config = dict(
    d_model=768,
    n_head=6,
    activation='geglu',
    norm_eps=1e-06,
    attn_scale=0.0884,
    bias='qkv',
    tie_embeddings=True,
    init_std_o=0.00353,
    optimizer='muon_variant',
    lr_mult_qkv=0.7,
    lr_mult_down=1.5,
    decay_shape='linear',
    doc_mask=True,
    train_tokens=980100000,
)
Each number is 50 + 12 x the weight over the matrix's rms, rounded and kept within 0 to 99. Layers, rows and columns count from 0.

# down: layer 9 MLP down (transposed), 1536x768, rms 0.0654, rows 854-865, columns 576-767
# gate: layer 9 MLP gate, 1536x768, rms 0.0612, rows 855-866, columns 576-767
# up: layer 9 MLP up, 1536x768, rms 0.0654, rows 855-866, columns 576-767
down854:50 36 60 49 38 40 48 66 28 47 59 69 38 49 42 55 39 61 41 61 69 54 47 48 63 57 47 32 38 51 63 43 53 60 54 64 52 64 54 36 60 65 60 51 66 31 45 42 66 70 53 67 62 51 56 48 41 45 63 43 42 70 91 54 50 60 49 60 61 40 42 47 42 39 44 58 41 32 43 33 57 64 58 64 34 52 56 49 42 60 52 40 55 39 58 61 37 53 28 40 67 60 36 36 42 74 56 32 49 59 58 42 62 46 49 37 53 45 56 60 54 49 56 60 52 62 55 40 56 39 51 43 60 44 68 72 46 35 23 68 67 45 38 56 20 36 40 27 44 35 47 48 36 47 64 59 52 40 54 68 37 26 47 47 64 57 62 54 30 46 57 70 55 48 63 50 52 40 51 55 64 67 58 50 42 30 38 46 56 71 26 49
gate855:71 39 53 49 55 52 66 55 33 65 53 37 50 57 55 44 21 57 35 49 39 51 57 49 54 64 47 66 52 48 61 47 73 61 39 52 36 57 61 44 47 35 56 70 49 45 47 43 45 68 36 35 49 60 41 52 65 50 51 55 59 53 47 44 57 51 73 53 34 52 29 36 35 64 37 66 71 42 44 30 36 47 65 25 47 53 63 47 45 48 48 49 36 64 48 61 27 51 43 46 44 72 56 64 64 46 48 35 53 54 76 40 74 27 22 60 66 56 53 64 40 56 57 56 57 60 46 47 32 57 64 48 70 44 35 62 32 16 54 60 90 63 53 31 53 77 63 57 49 51 41 37 47 59 40 60 44 52 55 51 39 76 70 51 54 46 59 55 36 44 74 40 34 64 57 64 57 51 36 66 56 25 48 60 62 54 58 43 49 58 68 54
up855:51 46 64 54 44 65 44 41 45 64 60 56 47 65 54 39 70 50 60 35 32 49 15 58 29 38 56 39 76 40 43 33 39 45 50 40 50 52 40 54 72 45 36 55 46 27 66 40 61 50 51 72 63 51 56 56 45 39 47 48 54 53 57 55 54 49 44 33 64 50 70 58 60 62 46 54 66 45 51 48 38 54 38 39 49 31 35 62 60 61 55 57 52 28 39 34 56 43 44 51 37 35 47 59 43 45 60 68 34 63 52 69 50 56 38 49 33 45 64 45 51 37 72 38 37 61 58 44 53 53 52 61 39 51 49 16 55 77 57 38 61 40 54 55 48 56 63 26 48 69 73 72 57 49 43 59 54 47 44 50 40 31 53 56 35 29 47 31 55 37 51 43 55 61 42 54 61 51 75 38 46 49 51 40 41 57 63 28 20 63 35 27
down855:32 57 44 52 45 46 34 45 40 59 35 72 60 74 49 51 38 34 42 41 42 59 53 30 42 45 57 42 36 43 43 32 45 69 40 31 55 64 36 67 50 39 56 52 48 59 41 59 53 51 56 50 78 38 61 51 52 31 49 51 60 52 54 50 73 44 52 33 69 36 34 49 37 75 47 43 41 33 69 57 38 53 40 31 46 49 37 49 60 51 25 35 52 40 48 53 65 28 38 63 54 63 53 68 37 45 37 56 66 69 53 69 40 51 41 64 65 48 34 53 38 55 42 43 57 45 32 53 68 45 41 33 52 54 62 61 67 32 39 68 71 65 57 53 64 32 75 49 76 34 50 56 56 51 57 33 53 35 45 47 43 52 50 69 32 50 29 58 38 55 32 66 68 63 38 40 43 43 77 73 69 72 72 63 50 38 59 55 61 50 37 71
gate856:45 57 49 39 16 77 59 71 34 53 53 40 55 56 49 53 50 59 38 66 26 75 41 27 37 44 55 59 61 36 41 55 54 55 60 62 23 41 63 53 52 49 49 55 47 68 72 58 61 49 35 28 52 50 56 47 46 51 25 63 59 41 40 42 45 66 61 53 38 50 44 40 45 55 44 37 67 51 40 49 45 54 51 20 54 36 49 49 62 38 47 39 39 68 33 43 51 46 43 22 43 59 51 42 40 49 44 44 53 41 47 52 38 31 33 60 66 56 25 56 48 41 66 42 58 51 56 53 33 31 47 33 49 48 39 44 55 41 47 26 30 47 55 54 59 43 47 59 30 55 45 52 65 31 37 59 49 73 70 45 34 44 39 77 62 70 51 63 56 51 42 28 54 51 68 36 41 49 32 27 59 69 67 48 55 54 56 28 60 76 66 41
up856:55 34 49 17 62 35 46 26 66 47 49 68 62 34 48 51 51 59 34 32 44 57 39 54 46 64 20 38 54 46 40 46 33 57 59 37 44 63 49 67 40 57 51 58 52 47 25 49 62 56 49 45 58 36 43 62 55 28 56 28 46 59 48 67 39 57 46 58 51 42 71 44 39 49 57 74 42 51 77 51 37 52 79 58 22 55 54 55 61 68 57 47 47 51 35 60 52 54 83 44 69 64 42 55 54 52 61 38 23 53 46 59 67 47 70 59 49 50 37 34 54 66 51 82 63 56 81 55 41 56 57 43 65 51 52 48 31 53 65 54 74 45 55 48 66 64 43 28 64 51 63 36 41 49 45 53 43 62 59 64 45 68 62 50 56 57 33 62 39 38 54 63 32 62 25 54 55 54 58 59 43 42 46 42 54 45 37 39 58 41 35 34
down856:81 47 47 45 41 25 71 27 49 61 42 29 46 47 65 65 58 45 47 52 54 66 23 49 43 40 52 61 56 64 47 28 54 58 45 65 38 30 58 34 55 55 45 52 57 33 49 53 37 51 63 45 49 35 79 63 48 51 31 39 53 63 58 49 57 70 56 39 66 45 39 46 59 54 54 64 33 57 32 52 50 60 60 41 56 60 59 46 47 38 50 56 53 43 30 40 47 47 50 45 53 24 61 56 61 50 61 53 43 39 71 46 45 57 42 40 66 50 61 63 34 52 65 45 63 60 41 31 58 66 53 49 41 52 54 47 57 53 41 37 59 51 57 30 46 45 46 48 61 57 51 45 65 61 47 67 44 52 58 35 40 63 51 50 50 63 45 45 50 51 23 22 65 38 67 45 55 71 40 43 33 65 61 66 50 44 68 52 48 64 56 72
gate857:53 43 60 51 40 45 46 49 38 56 40 37 46 43 57 69 48 64 52 63 58 63 54 47 51 59 54 61 49 49 58 49 75 60 37 43 32 21 39 57 56 42 63 57 55 65 45 43 72 59 63 72 48 54 49 41 40 57 75 40 59 62 54 45 45 44 41 45 44 48 47 45 54 49 42 38 55 53 44 55 37 64 52 57 59 48 39 30 53 67 87 51 53 43 42 66 44 38 49 55 34 62 54 40 38 44 36 43 55 39 57 55 53 59 35 73 46 43 41 60 31 46 51 71 35 56 44 51 45 63 64 19 31 55 58 23 58 32 61 57 42 37 57 53 75 64 44 53 58 50 67 50 38 59 62 58 55 37 61 64 76 50 50 35 44 32 24 31 44 51 60 49 59 37 51 29 40 52 57 52 80 58 67 43 67 57 49 59 48 65 52 32
up857:36 61 45 50 44 72 53 78 41 48 36 54 52 53 65 45 45 51 44 45 42 49 62 63 46 53 33 37 66 56 54 73 61 38 24 58 42 44 47 54 73 42 69 54 35 62 43 34 49 70 59 43 50 48 47 55 42 38 31 56 82 57 35 57 65 58 39 44 51 64 39 46 64 51 47 76 73 26 57 41 42 64 64 51 60 59 48 54 37 44 37 69 58 49 59 70 58 80 48 34 42 63 30 51 47 48 21 58 63 56 50 47 44 46 54 57 43 38 46 53 46 46 67 56 57 40 62 60 63 64 50 57 62 43 48 54 49 48 60 47 28 53 39 39 63 55 50 54 46 35 37 50 48 63 41 40 51 57 63 56 48 36 32 85 32 43 57 49 48 54 30 48 44 45 49 58 47 45 66 43 41 49 32 47 52 39 37 47 49 58 65 52
down857:47 51 66 47 35 52 34 51 49 62 59 58 28 57 39 50 37 69 68 59 44 40 68 58 31 28 35 60 51 27 42 48 62 37 33 50 57 21 40 55 62 50 42 48 45 48 41 46 57 44 68 39 32 47 42 44 45 57 50 65 56 56 36 59 55 54 55 62 45 52 40 46 50 58 44 59 43 52 75 39 42 60 46 57 70 77 58 42 36 39 51 63 74 39 51 48 50 52 53 25 60 49 57 60 50 41 56 54 55 66 49 44 35 29 56 36 51 67 32 82 53 60 55 61 11 32 36 54 51 37 44 55 38 38 51 57 41 53 55 49 48 66 36 51 43 42 49 53 56 60 55 48 15 53 43 58 64 51 60 41 42 49 40 39 48 49 52 43 58 61 52 48 33 78 37 56 33 37 68 25 35 63 39 54 57 43 67 53 59 35 56 37
gate858:49 40 67 55 51 55 46 46 37 59 50 38 60 49 59 50 35 59 56 77 60 56 39 60 42 49 59 55 34 54 66 53 46 43 54 54 54 61 51 56 37 65 73 66 49 51 38 27 33 45 40 42 62 57 61 58 43 38 52 49 39 45 76 77 69 46 67 39 37 52 64 40 55 57 45 43 48 32 66 71 38 45 33 72 31 65 39 50 56 63 36 51 43 57 37 40 57 28 65 73 44 43 48 33 41 54 54 69 49 56 51 57 41 71 42 57 70 38 43 30 28 31 48 41 65 41 76 40 33 48 44 37 26 26 74 66 52 41 58 60 38 52 35 44 59 58 67 57 74 56 40 32 56 50 58 56 40 35 25 39 49 24 44 36 60 47 38 38 40 58 54 52 49 42 55 36 42 58 26 44 47 49 43 64 42 58 51 59 49 54 55 25
up858:43 51 60 36 52 54 63 61 40 41 46 55 66 53 47 69 48 47 58 30 38 33 35 50 43 33 54 44 38 27 49 38 40 55 48 61 51 21 56 43 49 56 26 50 48 45 41 61 70 52 46 51 32 56 62 53 34 51 47 75 47 65 50 45 51 63 38 35 69 52 65 46 38 44 51 49 62 59 53 55 63 49 32 57 64 70 49 61 47 44 60 48 38 50 42 58 63 60 65 45 49 47 40 55 73 33 57 58 46 76 50 53 53 61 60 67 57 51 72 72 59 61 54 65 48 69 48 62 60 51 42 67 49 51 42 30 75 60 39 63 49 49 22 37 33 51 60 79 42 67 59 34 48 40 43 71 44 42 44 58 53 29 54 57 64 48 47 46 66 49 51 52 31 38 71 61 60 48 47 56 49 59 50 52 56 58 37 30 47 62 42 67
down858:72 50 53 45 41 34 91 59 51 47 61 61 42 59 53 65 55 51 72 45 52 28 37 54 48 56 52 53 61 58 47 46 34 47 39 70 44 46 44 51 43 63 36 31 49 66 31 66 51 52 37 48 48 53 37 58 72 62 32 52 66 42 40 33 72 60 64 29 62 59 64 69 56 51 36 53 59 34 52 53 48 56 72 50 53 51 47 36 55 49 52 59 52 52 62 46 52 45 51 45 45 52 56 44 72 49 39 44 46 44 38 50 33 44 58 49 56 64 66 62 48 56 68 65 66 34 53 72 22 76 42 33 68 52 61 64 45 41 51 36 67 51 42 33 49 57 60 65 39 61 70 47 51 48 41 56 39 81 53 47 43 38 53 52 55 53 54 56 76 53 44 77 53 40 51 58 46 46 35 54 37 65 53 57 55 47 33 37 39 35 51 51
gate859:35 40 71 44 64 70 40 60 48 38 30 47 67 76 67 65 60 55 40 30 45 59 66 36 45 65 57 37 58 49 43 43 40 48 35 51 63 68 42 50 55 15 53 75 32 65 50 56 30 36 44 65 38 62 46 40 69 60 21 49 43 60 69 24 48 60 36 39 36 65 52 53 56 29 67 74 54 56 41 35 48 51 52 65 34 40 63 64 42 62 27 43 53 46 42 41 42 75 54 69 60 48 46 66 58 54 60 48 36 55 41 40 63 47 47 51 66 57 62 59 57 46 43 69 50 47 60 48 45 53 63 53 42 49 39 54 72 45 33 47 57 55 55 41 36 59 55 59 45 49 28 36 71 47 50 55 44 49 66 76 34 40 37 56 41 46 40 44 54 51 21 42 35 62 35 43 50 46 58 31 55 42 71 69 48 55 41 54 51 61 58 50
up859:29 34 30 39 46 37 57 33 39 56 51 69 38 31 35 43 62 55 44 73 48 58 39 50 49 46 50 50 32 70 43 39 22 37 58 59 46 54 51 55 58 71 63 75 39 62 51 71 41 54 34 52 59 53 38 53 42 69 40 36 51 45 36 50 45 56 49 48 53 47 64 44 38 62 35 39 40 23 47 80 48 45 56 42 44 67 45 32 53 42 64 44 33 35 68 42 50 36 40 54 55 37 41 51 32 55 42 41 57 33 42 63 36 54 39 54 49 44 34 38 17 65 67 46 47 46 61 67 51 56 43 43 45 51 40 39 75 52 55 59 39 54 30 37 70 51 47 41 64 35 52 64 42 50 60 67 54 60 51 34 63 60 53 52 62 42 56 56 54 33 40 68 59 65 67 66 22 64 50 56 49 46 51 55 43 36 32 37 56 27 47 38
down859:46 48 22 59 49 54 32 50 66 32 65 35 40 55 61 56 55 42 65 67 59 23 38 44 35 48 55 28 55 64 36 46 51 49 53 59 32 51 44 47 40 48 49 83 44 39 26 56 55 51 56 47 60 61 38 64 45 44 54 40 55 31 67 59 65 42 73 39 33 53 72 46 32 49 48 34 34 46 41 31 28 56 54 26 43 70 51 56 58 60 43 48 48 27 68 38 37 20 56 71 59 43 45 30 44 61 60 63 58 48 42 60 61 33 44 40 43 65 39 51 65 63 63 36 64 50 52 27 66 53 33 49 72 91 51 30 87 61 41 62 55 48 30 42 82 54 38 38 67 66 54 72 32 39 62 62 55 49 39 48 20 49 51 62 51 40 50 42 48 35 64 54 53 54 46 71 50 31 55 32 53 52 53 34 37 55 36 55 45 62 72 53
gate860:41 51 76 49 27 54 37 30 38 36 34 81 59 71 48 59 42 45 38 50 33 58 59 45 48 46 33 28 47 50 47 37 48 48 42 49 63 36 55 62 38 58 37 72 54 49 48 28 26 76 49 60 59 30 51 60 31 62 45 49 35 30 30 66 55 40 49 78 46 51 48 40 60 57 59 29 47 48 47 44 59 53 37 59 59 35 47 52 59 46 67 62 46 58 44 52 37 54 49 30 30 42 79 49 50 50 54 34 37 63 34 46 38 39 43 35 51 39 39 60 53 64 62 47 51 57 55 47 55 45 46 45 33 53 39 71 38 52 48 47 71 53 54 61 66 60 40 42 55 49 38 42 46 60 37 57 51 62 51 49 65 77 45 62 32 47 47 68 82 64 46 37 36 69 58 48 65 49 44 48 42 54 40 48 53 59 59 65 50 52 40 53
up860:65 53 32 27 58 59 32 73 49 54 31 52 44 25 57 43 55 55 68 39 46 53 73 67 64 59 48 52 22 46 31 51 40 44 47 59 26 45 32 53 47 51 64 48 69 53 16 39 23 39 44 55 82 34 44 46 52 59 43 62 42 57 17 60 46 41 62 58 51 38 45 45 53 46 67 43 45 56 46 44 40 49 40 43 68 74 45 63 68 34 36 44 53 61 56 58 34 31 51 71 45 65 39 67 82 76 60 32 62 40 52 36 22 28 37 65 55 42 56 64 42 73 65 64 56 33 60 71 66 35 60 47 50 61 44 58 35 24 46 59 56 46 74 49 46 56 43 53 47 62 62 66 39 59 44 33 70 58 58 36 62 36 41 46 42 55 50 55 53 56 46 51 49 49 59 50 32 51 68 34 55 62 38 56 49 59 54 65 58 41 45 55
down860:45 30 54 39 53 34 35 43 39 76 48 58 56 53 26 67 65 44 31 28 53 19 70 66 55 49 46 54 58 58 45 49 84 47 20 53 49 49 56 43 44 54 39 49 52 45 40 56 28 47 40 90 52 68 51 48 28 42 41 67 49 77 32 63 43 53 40 64 33 58 53 59 41 86 64 51 49 56 31 62 65 38 56 53 54 46 49 73 47 43 36 23 60 41 46 42 53 71 41 31 41 55 56 53 47 62 40 47 59 24 66 40 31 61 47 70 49 64 56 39 32 52 65 58 59 44 48 54 53 43 51 38 29 79 55 48 45 43 70 35 62 61 54 37 40 52 49 67 52 66 46 55 63 56 65 32 54 41 63 40 53 50 49 57 49 51 39 60 47 30 54 55 62 55 51 48 38 39 38 67 51 50 30 45 53 55 72 57 27 49 71 55
gate861:50 40 54 45 33 55 33 62 39 41 49 37 41 49 43 52 51 41 12 33 33 67 29 39 37 40 52 50 35 33 34 26 50 62 52 40 73 47 28 66 50 50 51 41 37 57 66 54 39 52 40 35 45 61 44 57 47 79 34 39 49 52 54 44 53 39 45 53 56 31 52 43 51 47 52 40 55 55 45 48 48 58 43 51 42 68 44 27 83 48 54 70 57 55 42 44 42 55 44 52 42 68 64 47 39 38 61 41 79 38 49 61 47 58 71 47 55 75 51 68 59 56 47 48 53 33 73 51 31 58 48 36 73 51 50 49 57 66 30 49 43 55 50 29 61 68 54 58 40 43 57 59 52 47 60 44 48 59 51 51 56 45 63 31 64 32 62 53 33 55 54 48 43 49 69 48 57 55 51 27 64 55 35 61 45 82 51 46 22 68 26 58
up861:67 65 28 45 61 33 31 56 44 45 66 54 47 48 61 60 63 38 32 43 65 41 37 73 53 38 37 51 28 51 69 51 62 39 49 66 63 32 44 51 62 45 50 43 41 41 58 43 54 32 55 63 54 43 46 42 35 62 54 43 40 50 54 50 29 41 55 63 49 61 75 44 26 45 44 50 59 43 58 55 53 48 60 41 42 35 77 70 67 70 54 46 38 29 59 25 53 42 42 34 52 41 52 58 38 47 37 54 66 42 53 58 51 50 60 43 55 33 71 61 59 67 31 43 59 38 30 61 41 74 33 51 57 66 50 66 36 79 57 38 57 29 71 43 50 53 44 48 50 49 59 45 54 27 56 34 48 64 43 47 64 38 39 28 52 50 48 46 45 58 62 22 39 28 42 64 52 30 60 72 41 49 52 30 76 32 39 40 48 61 66 47
down861:53 62 44 55 61 47 51 39 64 53 33 39 61 47 62 48 73 44 39 37 55 68 71 54 43 70 54 61 65 48 59 72 52 47 50 58 45 34 42 59 46 71 47 56 58 41 64 43 51 48 57 43 57 43 51 69 57 58 59 50 62 48 60 42 41 53 35 83 48 55 48 51 58 48 49 29 48 57 55 21 38 67 43 41 60 48 69 49 29 60 59 52 73 51 55 45 57 76 40 65 42 46 67 40 43 36 34 45 55 46 29 28 63 45 51 70 56 54 50 47 63 44 58 44 55 42 51 59 58 71 62 57 61 67 53 56 41 63 49 46 44 55 82 59 42 33 29 53 28 69 51 45 34 28 47 72 28 41 60 33 53 38 43 59 68 60 58 62 43 57 64 73 50 54 56 49 65 53 54 54 34 41 51 47 86 31 33 44 27 59 37 59
gate862:56 22 46 62 62 71 45 69 61 59 56 45 50 56 54 39 43 50 58 54 62 60 63 58 52 35 56 46 48 44 46 46 63 63 68 50 51 47 39 50 48 43 62 45 54 55 59 57 54 32 38 49 51 59 60 60 36 38 46 39 66 41 57 44 42 54 59 59 45 63 76 70 51 63 77 51 52 67 28 50 55 38 46 63 42 27 45 63 24 63 52 46 44 50 43 37 31 44 42 57 74 35 62 46 29 53 58 54 33 82 34 50 30 47 50 65 54 61 37 32 57 22 43 43 42 48 37 37 55 72 39 43 48 54 61 60 49 65 35 37 37 60 43 33 34 55 59 73 56 47 52 49 26 68 41 48 56 56 52 57 41 70 28 53 36 46 55 65 56 29 47 52 48 48 78 33 55 55 62 48 58 48 65 47 63 58 48 55 44 70 57 57
up862:63 47 74 58 54 43 52 47 42 43 77 46 46 53 48 55 50 71 62 31 69 50 44 65 38 37 47 69 46 48 59 56 41 65 54 35 52 73 50 45 40 47 41 59 50 80 53 28 39 59 54 51 39 48 24 35 59 65 34 44 46 64 50 54 50 62 35 59 59 37 42 44 61 46 37 49 24 26 41 44 66 41 44 46 62 56 65 51 39 57 63 39 46 49 53 53 55 49 58 49 47 63 61 49 47 51 43 50 53 33 43 64 71 80 74 67 55 36 59 70 45 72 42 75 70 34 44 64 55 45 41 40 54 48 59 42 30 37 43 56 55 38 62 68 24 39 48 60 60 42 59 56 45 41 70 66 47 62 51 44 50 64 46 67 53 59 31 46 41 55 32 56 39 52 54 55 50 47 66 53 51 44 56 50 40 49 65 57 56 44 24 72
down862:35 54 36 47 43 57 55 48 46 27 57 36 64 66 53 39 58 55 43 39 43 43 48 36 53 43 31 50 66 50 58 59 49 30 39 69 35 54 58 51 47 57 45 71 53 42 39 42 68 42 65 61 61 49 63 46 52 33 54 54 70 67 60 29 20 57 56 62 58 33 23 46 38 65 41 45 62 45 46 56 39 49 41 34 52 48 34 50 51 58 52 28 47 63 60 48 32 71 41 43 70 73 42 26 52 62 42 44 37 41 71 53 70 50 50 38 50 60 48 54 40 46 37 61 75 44 52 60 33 58 40 50 48 47 63 48 60 30 47 31 32 58 75 48 61 63 49 55 52 47 52 26 44 73 76 50 58 53 55 51 63 34 43 39 62 50 63 59 37 49 41 27 47 32 65 54 31 56 64 61 46 38 34 31 41 39 48 52 40 56 41 51
gate863:63 49 77 27 16 42 44 51 53 46 45 52 47 54 51 36 54 51 39 55 53 45 58 63 60 73 40 30 69 28 55 53 42 57 62 59 45 66 37 43 51 53 29 49 72 57 52 63 46 71 35 39 47 67 41 45 49 63 51 57 54 53 47 59 61 33 52 53 51 54 49 29 38 35 61 41 45 45 43 42 40 59 46 31 39 58 33 52 29 57 34 54 89 58 36 53 52 37 39 47 59 59 59 51 46 63 59 45 34 53 32 68 58 37 53 78 52 22 66 61 33 49 41 32 36 65 61 49 45 57 59 52 57 85 52 58 47 43 40 42 56 49 41 37 46 27 67 33 55 54 49 25 30 49 45 43 57 66 64 47 57 24 49 68 58 66 39 34 54 45 39 51 45 48 44 47 55 47 44 18 95 51 53 45 54 24 57 42 53 54 65 74
up863:46 47 54 64 54 30 16 68 43 59 59 46 65 32 55 77 67 59 64 39 62 64 56 24 40 72 77 52 33 42 31 49 45 42 65 47 49 38 66 34 51 80 49 56 49 55 38 46 43 38 55 40 46 26 50 65 43 66 44 39 49 37 38 70 55 56 40 43 40 78 44 51 51 45 42 44 49 38 64 47 47 48 56 43 59 37 53 63 48 52 45 55 43 36 42 44 49 45 62 68 61 34 63 37 63 30 55 65 45 38 56 36 50 56 39 32 51 34 56 47 48 55 42 38 58 52 44 36 63 45 34 46 42 57 45 60 59 54 79 49 57 37 42 62 64 65 47 22 60 41 39 66 39 43 57 34 49 46 41 65 56 62 52 41 62 54 61 54 38 38 22 76 53 52 48 56 51 46 46 22 47 67 38 62 46 45 34 63 43 39 49 45
down863:34 63 64 74 57 44 69 35 62 54 43 58 54 64 65 48 49 45 63 67 30 55 59 55 40 37 45 68 66 54 34 47 41 52 40 36 57 38 31 60 69 67 64 53 45 66 41 59 58 59 45 25 44 31 44 75 32 67 47 68 71 52 34 45 42 66 56 54 42 49 52 52 40 28 34 60 36 50 57 25 44 46 50 29 34 43 34 56 68 37 65 60 42 53 43 47 64 48 69 50 53 36 65 52 51 49 47 50 66 53 54 41 48 53 34 16 50 41 30 45 56 56 43 42 61 74 56 48 66 56 43 80 42 53 37 56 45 34 60 54 62 33 45 52 46 59 65 63 25 50 47 66 50 68 54 49 55 73 34 69 62 37 40 43 62 50 62 40 41 38 61 47 51 48 66 39 42 51 30 56 58 65 25 34 55 53 34 62 50 65 43 54
gate864:53 41 54 59 52 52 41 67 39 61 56 41 42 62 46 63 42 48 49 47 48 58 64 39 34 58 36 31 41 36 58 63 41 57 42 31 61 43 51 56 56 51 40 78 63 57 39 48 43 49 51 52 49 62 51 57 57 15 58 49 59 44 45 57 34 55 47 52 61 59 58 46 44 46 52 57 40 51 55 62 47 60 70 44 64 49 54 40 66 47 39 63 52 42 25 45 61 52 59 59 34 65 62 48 59 68 59 53 68 30 58 59 37 42 36 77 57 39 65 35 28 56 52 57 56 40 46 47 50 38 48 58 48 77 42 47 51 33 43 38 36 46 45 38 47 50 43 45 49 58 51 45 58 56 49 56 41 55 62 22 41 58 31 40 36 59 59 46 49 55 44 44 55 78 26 48 39 43 38 68 36 61 49 39 23 60 49 58 52 57 61 52
up864:34 38 36 48 43 53 31 69 58 39 40 46 55 39 29 22 48 43 50 44 51 27 52 33 54 68 54 54 45 52 63 64 62 48 22 55 50 33 65 54 36 32 37 55 55 52 52 57 35 48 54 82 51 31 42 34 35 55 31 64 56 42 54 54 60 41 51 54 50 26 53 60 34 51 63 63 59 56 57 60 65 65 33 50 49 44 42 40 51 42 70 46 41 39 57 57 48 41 57 72 41 51 44 57 27 59 43 62 50 50 46 44 49 49 39 28 47 33 60 50 59 73 57 33 44 43 49 44 43 53 44 41 63 36 43 23 44 30 30 56 53 37 62 44 36 53 40 63 41 40 57 45 60 55 56 41 38 51 67 46 31 49 40 53 60 54 64 42 73 54 52 53 44 78 75 41 42 65 42 20 39 69 55 34 48 60 42 57 49 48 55 51
down864:54 39 46 62 39 82 52 59 52 54 72 70 35 50 36 35 39 49 51 41 43 43 62 44 53 43 51 57 41 54 25 68 55 52 66 63 65 46 44 40 34 55 27 48 38 52 50 59 58 33 52 42 61 42 63 41 61 56 32 54 40 42 54 47 58 34 50 47 62 34 50 40 48 36 27 53 71 74 61 43 35 40 43 39 43 39 53 29 59 32 58 52 41 45 40 57 30 54 38 39 15 56 49 59 48 76 52 62 65 33 54 51 58 54 64 49 61 54 57 49 38 56 40 38 39 56 43 57 52 56 54 59 59 43 41 47 38 25 41 41 51 44 44 29 34 42 55 54 44 66 57 64 45 60 53 45 50 46 46 54 58 58 36 41 49 55 43 51 32 65 35 37 49 53 52 43 37 59 39 34 67 58 59 47 43 41 35 59 53 19 45 49
gate865:58 46 60 56 63 64 44 63 45 47 44 70 53 62 72 36 57 38 55 43 58 76 47 39 66 53 48 47 34 52 57 44 54 26 61 45 44 66 51 49 36 67 40 41 57 51 38 56 65 52 71 38 62 36 58 53 55 35 68 18 70 76 37 37 37 65 44 50 36 79 50 52 53 48 37 61 41 44 45 32 68 68 45 44 36 42 40 52 34 80 55 62 31 54 36 54 37 44 49 52 34 46 43 40 61 50 54 34 39 72 58 43 62 53 74 38 53 40 57 53 44 61 45 47 27 51 37 44 42 50 49 33 67 48 46 38 62 68 75 41 53 54 48 41 47 49 59 55 42 51 55 53 52 49 42 49 27 41 59 38 52 50 58 56 20 50 43 52 24 28 50 46 48 31 46 40 55 40 40 38 38 50 23 56 83 45 45 54 39 68 58 41
up865:62 52 55 74 54 55 35 32 53 43 37 42 40 55 48 45 55 57 51 41 58 31 41 41 36 61 50 37 27 33 58 32 55 40 38 45 59 56 51 27 68 44 56 33 55 50 53 39 42 56 44 57 42 55 50 67 47 49 72 48 38 58 59 31 40 42 53 72 37 37 46 35 55 49 45 57 77 67 56 78 41 38 32 63 50 36 48 57 67 54 61 39 52 48 54 40 34 60 67 69 34 53 43 39 58 56 62 44 47 60 60 59 39 48 48 52 57 62 61 48 70 57 58 25 61 69 55 60 38 58 64 31 42 59 34 54 58 66 58 52 46 66 36 36 56 71 46 40 40 35 56 76 43 45 49 48 45 58 45 55 54 49 57 55 55 56 44 42 48 55 70 59 50 47 48 60 54 42 45 46 47 56 68 56 57 55 66 33 36 63 45 50
down865:51 42 62 37 39 52 58 45 57 50 48 63 48 37 56 67 39 43 36 51 52 54 70 50 54 33 76 43 67 64 52 49 57 49 50 41 68 41 56 28 71 70 39 45 53 45 74 44 35 55 57 34 58 43 66 53 43 65 40 75 70 56 56 26 49 58 47 63 54 51 55 51 44 49 34 54 47 48 58 70 38 36 50 43 51 35 59 70 50 70 31 40 63 43 43 49 59 59 49 40 58 38 45 48 44 75 47 67 70 38 43 51 59 33 58 55 58 29 66 67 40 55 59 41 45 37 49 39 56 54 50 53 43 71 55 49 65 26 59 52 36 32 51 73 51 57 44 34 51 41 37 60 43 39 52 36 55 60 35 66 50 41 47 56 25 61 54 49 57 43 51 32 61 48 73 60 53 50 43 49 40 53 63 43 64 45 58 51 46 27 57 44
gate866:52 38 76 39 51 54 43 54 46 51 55 62 50 44 62 58 76 42 60 50 52 54 44 29 31 64 55 87 35 45 62 68 68 31 55 55 51 57 36 36 30 79 50 43 42 66 24 44 51 66 63 63 42 44 30 70 67 61 42 70 59 56 50 42 54 72 21 64 57 40 38 57 36 63 52 42 52 54 59 53 66 54 33 39 43 44 43 49 54 71 47 56 45 42 50 38 56 35 50 61 46 41 53 59 35 76 60 66 64 39 51 19 17 42 57 51 75 48 58 45 50 36 44 51 45 46 51 48 52 51 67 39 62 44 47 50 50 37 70 47 85 63 46 68 58 50 64 74 40 51 37 46 17 38 31 34 34 36 27 62 75 52 34 38 36 54 66 67 43 39 56 51 57 53 36 61 43 47 33 59 64 38 49 50 49 60 32 53 60 67 57 50
up866:40 53 48 48 51 69 46 48 46 55 59 63 34 51 47 41 47 37 46 32 53 37 54 55 52 68 40 61 41 51 61 46 57 53 42 47 30 43 55 39 34 57 58 70 44 46 43 23 36 48 35 39 27 47 34 60 31 53 39 56 48 52 70 56 43 60 74 14 42 25 47 64 32 52 59 62 80 52 45 66 49 54 44 76 50 48 55 31 45 38 88 37 56 67 55 53 36 44 75 30 37 66 56 52 57 34 51 60 61 58 46 42 74 43 31 55 52 34 30 29 58 56 56 23 48 54 45 51 46 49 50 50 53 37 64 42 48 38 46 35 56 69 44 60 55 50 47 38 54 47 68 30 48 45 66 28 50 57 44 54 35 59 32 58 50 54 48 46 51 60 47 70 46 43 55 55 40 35 33 48 50 43 51 53 83 51 66 46 35 44 59 37